Weights of a small transformer language model: MLP 1024 SwiGLU, rotary positions.
Each number is 128 + 32 x the weight over its row's rms, rounded and kept within 0 to 255. Layers, rows and columns count from 0. The size above them is the row's rms in percent of the matrix's.

# layer 2 MLP down, 384x1024, rms 0.148, rows 214-262, columns 896-959
size [ 98  99  97  98 101 101 101 100 100 104  95 100 101 100  94 100 102 107  99  98  97  97  93 103 104 100 100 104  92 101  98 101  98 100 102  99 101  96 105 102  98 104  99  99 102  95  99 102 103]
[[151 124 121 151 161 135 123  85 122 127 163 121 107 141 135  86 159 163 151 131 171 182 152 174 130 132 168 137  68 156 130 126 165 145 117 128 137 118 128 156  87 148 137 113 119 109 131 104 110 132 172 169 159 142 136 122 132 129 156 171 116 107  92 126]
 [169 160 106 113 123 178  88 142 131 162 122 133 127  41 167 134 133 179 151 100 151 230 138 138 155  86  98 144  82  98 120 177 129  77 126 122 143  78 168 166 120 113 197 171  82 192 119 123 129  99 140 180 153 138 135 127 188 142 138  92 133 126 163 109]
 [ 72 102 174 121 136  66 174  91 155 124  65 120 151 112 105 110 177 160 155 132 135 144 129 137 170  98 130 125  94  75 124 100 129 119 180 113 131 110 174  91 195 131  76 161 112 119 131 120 134 201 157  55 120 149 113 143 102 119 178 148 111 144  81 123]
 [100  91 119 150 124 190 122 111 108 154 148 105  83 145  99 130 115 136 148 145 150 194 132 122 200 172 155 127  84 121  77  70 124 116 132  81 162 119 112 104 130 146  87  51 189 126 123  55 159 144 156 109 156 104  90 110 120 106 127 150 159  68  92 122]
 [138 106 128  47 186  96  82 106 118  91  80 131 126  97 164  72 102  48 126 107 138 145  87 138 126 115 120 157 118 102 155 100 138 131 120 136 138 142 112 160 146 175 144 147 123 142  72  75 161  89  97  88 124 112  94 153 164 139 114 131  99 149 138 140]
 [127  82 130  71 108 161  88 105 143  82 111 121 135  86 138 128 126 130 217 117 156 191  94 172  93 100 155 166 158  51 168 161 144 151 125 128 113  49 123 165 160  58 120 103  97 161 143 130 164 184  80  75  79  97  78 102 133 131 148 147 124 144 158 156]
 [165 115 140 148 196 138 126 133 104 125 169 140 204 162 106 150  70 132 140 108 131 119 111 149 156  64  89 148 118 133 123 160 115  85 116  93 150 126 156  68 161 137 168 144 113  70  90 127 208 107 154 158  97 133 148 123 174  56 144 113 159  88 172 195]
 [153 229 163  81 133 100 177 148  75 145 107 152  92 135 118 155 170 151 153 117 125 153 120 126 137 118  88 130 149 119  59  43 128 105 100 169 108 153  46 136 167 167 162 132 182  81  79  92 155 110 162 127 120  34  93 128 145 101  74 135 122 101 154 119]
 [127 124 108 171 184  94 146 127 167 162 147 134 170  77  97 154  99 106  82  71 126 119 143 116 134 145 113 138  96 133 151 147 144  96 208 141 141  62 103 136  37 125 178  70 164 154 137 182 104  90 132  76 159 140 113 147  71 175 182  96 117  96 144 127]
 [174  92 165 161 114 131  54 121 161 151 148 104  92  83 118 114 119 122 138 148 195 151 112 137 119 148 137 135 123 129 159 145 144 101 178  84 122  97  95 126 108 121 106  89 152 109 129 120 145 116  95 107 205 165 133 116  78 140  98 101 185  49  58  93]
 [122 108 155  82 148 178  84 112 154 143 112 184 131 131 121 119 102  99  46  69 156  77  84 142 152 195 101 152 138 154 122  95 119 147 113 137 149 151 117  81 117 135 151 116 119 179 131 170 187  96 186 106  97 130 158 148 148  41 197 138 178 161 138 131]
 [134  98 191 115 118 125  92 115 128 118 154 129 158 106 119  86  79  98 169  87  57  86 154 167 122  86 106 146  94 137 117  82  93 152 167 196 130  87 112  93 155 152 161 189 118 112 161  80 129 132 126 146 112 103 139 116 144 135 106 115 181 146 151 174]
 [115 167  99 150 166 113 123 132  99 161 110 110 136 143 188 122  92 126 158 144 112  99 131 110 128 114 125 142 118 148  82 107 145 105  74 128 118 147 171 188 182 160 150  82  98 132  98  65 121  74 112 183 136 161 127 125 114 118 139 169  74 105 118 144]
 [ 54 101 125 122 108 102 158 189 205 152 149 108 138 150 126 179 131 110 147 173 138 115 141  95 113 157 161 140  86 183  97 131 218 167 120 214 141 162 133 123 157  70 121 138 154 108 155 105 126  85 176 110 102 168 118 172 141  61 107 140 122 144 135 116]
 [128 117 119 106 144 127  93 142  71 146 122 126  78 219 136 127 112  38 146 103 168 160 148 129 148 128  67 128 169  95 166 154  65 122 160 130 141 119  88  79 174  96 181 168 118 127 130 112 108 129 132 157 111  98 147 124 154 106 152 117 207  99 174 161]
 [120 111 121 131 134 152  86 144 132 142 159  80  86  99 121  85 180 126 107 108  93  93 164 152 132 119 151  96 121 125 151 197 111 152 123 101  91 105 119 129 141 141 130 138 140 152 134 110 150 122 112 148 165 143 116  98  68  86 199 124 143 101 157 104]
 [ 73 150 109 181 204 108 150  99 153 117 138 140  85  98 199 133 115  85 180 130 141 141 142 115  48 140 122 134  68  90 148 159 156 179 146 129 119 138  96 100 166  57 105  94 118  48 127 166 202 109  62 117 152 108 141 105  70 101 146 105 127 198 132 134]
 [155  82 111  82  93  79 137 100 134 118 123 179  81  91 124  93  76 172 143 177  99 126 145 173 117  41  87 196 162 107 136 117 102 119 161 115 111 102 119 127 101 190 160 130 191 157 120 101 169 126 158  31  99 132 103 115  94 157  93 151 120 124 168 141]
 [102 116 116 163 134 139 155 121  95 100 114 120 129 114  92 146 108 108 171 145 122 144 167  84  77 165 150 118 152 152 135 119 112 179 118 132 112 146 102 162 141 127 141 126 167  99 171  93 107  80 141 106 116 132 127  92  81 126 118 144  70 124 177 217]
 [132 147 167 164 138 100  96  84 160 119  93 130 145 126  94 107 131 149 152 135  78  90 120 157 159 170 109  84  87 151  97 120 125 147 155  61  97 172 182 109 119 107 142 137 108 117  87 155 144 134 127 156  82 106 143 113 151 170 193 141 156 158 150 131]
 [158 107 161 118 114 106  76 122 102 110 131 108 135 142 183 128  92 149 173  78 153 130 121 133 104  52  96 157 103 175 157  72 123 127 164 123 137 132 175  89  80 140 103  73  92  67 126  96  98 116 129 111  89  65  88 140 144 141 135  70 106 130 117  89]
 [ 77 153 166 101 137 153  74 188  96 167 161 114 100  98 171 127 119 154 111  97  89 109 101 177 111 135  87 153 104 124 133 129 191 127 163 124 107 104 100 109  81  74 113 127  71 122 104 211 147 190 132 110 137  90 200 106 140 167 133 145 140 108 114 111]
 [126 136 102 162 127 152 144 133 181 106 100  94 166 102 132 217 223 160 183 158 133 136 109 125 135 123 186 112 167 140 158 184  84 143 150 166 153 157 125 172 123 181 114 140  95 146  76 160 167 119 147 152  97 137 110 132 164 214 179 128 146 113 142  97]
 [133  88 127 128  99 161 125 153 137  55 182 106  87  79 106 154 110 163 125 135 150  76 134 159 124  58 175  67 149 153  61 150 135 103 110 121 135  80 161 137 153 149  98 125 136  59 122  96 124 132 109 122 121  99 159 106 111 160 147  68 117  84 157  95]
 [149 116 150 114  80 137 153 118 127 131 133 154 105 141 172 141 120  64  79 147 161 130 105 114 158 159 166 112 150 119 118 137  84 113 190 113  93  73 100 106 123 164 130 103 178 114 194 167 135 119 141 124  92 152 168 152  96 165 150 114 162 142 130  74]
 [132  96 117  87  61 106 139 129  84 115 147 152 143 139 146  98 131  58  98 119 149  67 123 136 135 180 174  79  88 159  84 143 106 183 141  76  28 122 106 130  78 125 169 162 126 124 155  85 173 105 159 174 156  94 152 143  73 160 133 155 151 175 132  82]
 [120 131 161 165 163 183 138  82 103 107 166 127  84 114 104 115  74 176  84 137 143 113  85 137 151 105 190  79 136 147 151 107 112  84 113 183 102  77 157 101 121 217 124 157 139 156 107 144 173  73 114 158 110 210 125 107 179  97 136 141 111 119 180 126]
 [151 129 128 112 130 154 114 154 129  95 144 153 122 121 137 126 141  95  87 156 103  98  84 216 156 133 160  86 119 115 117 102 117 149 125 135 117 128 115 186  90 140 132  67 130 169 125 185  71  94 124 141 129 109 218 122 146  62 167 103 110 103 176 158]
 [195 117 146 138  76 143 125  95 168 191 115  90 142 144 107 122  98 110  97 120 117 140 105 149 131 158 150 134 136 130 153  95  77 193 159 117  98 115 138  97 111 154 113 186 104 134 159 164 166 166  90 159 116 137 168  98 168 145 119 140 151 104 120  98]
 [158 105 102 143 123 148 129 129 130 107 111 105  56  77  78 116 155  99  86 123 106  91  69 155 143 153 106 118 133 141 108 171  81 116 135 130 147 148 127  80 119  92  85 109 159 125 155 100 178 129 146 147  87 146  91 123 157 183 181 132 138 155 125 151]
 [153 142 120  85 148 135 104 128 130 115  98 140 145  81 135 171  99 165 142 176 172 185 117 107 158 143 143  99  41 113  95 158 144 185 128 133 112 216 114 110 184 162 144 117 152  96 127 140 121  76 134 173 127 105 138 144 204 106 168 111 160 154  99 169]
 [138 130 171  76 132 157  86 141 147  86  63 142 126 110 130 137 131 129 130  68 170 177 116 116 106 111 128  76 121 171 196 200 120  83  80  85  39 139 152 119 137 130 106 189 138  75 198  97 100 166 135  88 139  79 111 114 133 131  67 129 102 125  40 134]
 [170 108 180 161  81 118 146 135 100 147 129 191  86 171 112 113  74  64 162 137 118  72  73 149 153 149 148 161 142  85 167 102 134  73  99 108 112 135 119 161 110 131 190  69 112 108 176 162 179 114 137 127 145 107  71 192 123  92 112 122  83 135 180 169]
 [193 123 121 131 116 145 114 137  86 177 100 165  85 144 140 188 126 107  94 150 146  81 157 173 189 141 147 132 140 132  92 105  81 119 131 128 169 160 152 158 178 128 101 112 101 151  93 107 162 107 111 148 101 145 151 120 100  92 151 164  69 110 139 111]
 [138  80 116  69 105  89 128 155 142 220 117 182 124 142 129 101  99 195 119  85 118 159 128 133 118 177 155 155 167 107 195 157 101 108 197 196  98 193 135 142 114 112 126 103 147 115  82  87 120  98 160  85  77 104 110  83 168 127 125 175 100  91 139 117]
 [114 147  87 151 194  59 179 103 119 183 122 149 112 123 108 124  90  77 156  91 164 149 153 150 106 156  98 106 152 145 173 143 156 226 110 149 122 102 125 157 167 134 163 148  91 111 105 103 101  57 134 146 180 178 109 136 139 145 108 152 173 172 126 120]
 [128  83  78  97 111 174  46 124 166 170 146 146  60 116 153 174  97  49  92 115 150 120 137 142 126 132 131 133 100 126  86  88 114 146  79 110 169 145 161 115 150 106 129 155 116 132 138 172 128 113 126  67 150 141 122 147 120 184  88 148  72  92  88 171]
 [151 145 157 151 110 174 172 111 121 138 165 131 135 154 143  85 193 162 108  89 117  87  80 151  96  78 117 153 118 134 131 119 107 181 146 185 107 110  34  63 161 126 140 145 120  86 183 147 109  89 117  90  87 129 131 111 131 138  79 140 124 109 150 159]
 [164  80 135 195  96 150 102 143 182 135 120 136  79 122  97 148 154  95 127 131  91  66 153 135 110 133  91 134 113  87 147  64 133 104 154 158 136 150 106  91 142  82 110 138 109 143 135 115 142 146 186 181  98 114 197 128 133 124 117  88 107 165 147 164]
 [162 132  78 160  99 129 116 148 148 111 133 128  97 114  95 143 188 127 138 159 126 143  77 166 152 113 185 136 175 145  89 124 123 116 166 130  70  72 102  60  95 156 136 102  96 125 138 115 136 112  82 153  85 114  97  88 141 128 107 125 135 129 119 107]
 [171 129 173 150 107 121 141 109 138 103  99 139 110 121 110 137 169 125 134 111  79 124 102 231 101 122 110 117  73 162  97  92 164 111 186 128 134 136  72 103  66 122 113 112 114 174 127 151 102 137 146  98 152 146  86 125 110 139 134 178 124 135  84 164]
 [141 128 130 129  76  54  66 124 154  76 134 116 135 136 168  78 120 168 163 182  69 116 111 159 144  84  92 165 158 155 106  60 110  45  39 152 115 141 166 198 153  96 128  89 140 150 107 142 140 130 116  64 138 122 192  95 111 150 121 127 127 179 100 120]
 [103 111 166 142 111 169 143 128 132 149 120 133 113 130 182 199 156 126 122 167 133  73 132 176 149 121 110 118 126 133  90  79 107  44 157 120 111 156 133 156 118 144 191 115 182  58 104 124 130 164 112 186 139 143 143  98 146 162  36 104 142 159 138 160]
 [157 156 108 127 160 107 143  72 156 168 119  83 174  98 107 122 114 118 153 118 145  59 134  96 140 177 127 210 145 125 108  82 160 127 133 108 189 105 137 108 123 126 110 160 179  97 126 139 155 180 153 123 146 139  93 127 125 142 116 165 146 126 189 176]
 [179 157 116 144 116  73 155 146 100 137 151 127  75 156  90 152 113 165 134 145 139  87 145 126 141 121  72 158 164  70 141 139  94 134 119 163 115 160 162 171 125 156 116 105 156 130 119  74  88  46 106 129 158 112 116 120  65 143 136 102 149 178 113 150]
 [122 116 130 145 183 145 179 129 167 132 136 168 117 155 105 106 114 136  46 109 201 165  73 140 123 104 115 114 157 100 124 132  95  67  88 124 162 157 129 160 106 134 173 143 132 164  98 120  86  94  82 112  70 108 111 152 153 142 144  84 107 138  99 136]
 [113 115  75 163 101 119 125 167 161  66  88  59 128 135 166 148 158 138 101 125 168  88 146  87 150  45 134 135 113  79 106  77 130 179 171  89 142 107 129 123 120 190  99  96 105  86 116 162 123 197 128  95 180  95 126 132 113 104 148 123 146 157 131 159]
 [105 129 137  95 101  84  86 151 191 142 111  61 148  91 174 120 134 198 131 112 131 164 132 145 197 163 101 115 124  99 106 148 125 131 120 153  61 141 116 139  96 111 139 197 171 184 131 188 146 101 186 105 115 138 173 121 147 138 140 137 123 143 110  73]
 [145 124  76 102 121 153 207 132 153 161 150 162 137 134 100 123 100  78 103 117  98 104 130 187 119 133 126 157 136 134 118 121 156  87 114 140  80  54 117 148 170 166 132 187 161  97 111 217 191 135 108 171 168 174 135  71  95 159 167 104 217 121 193 114]]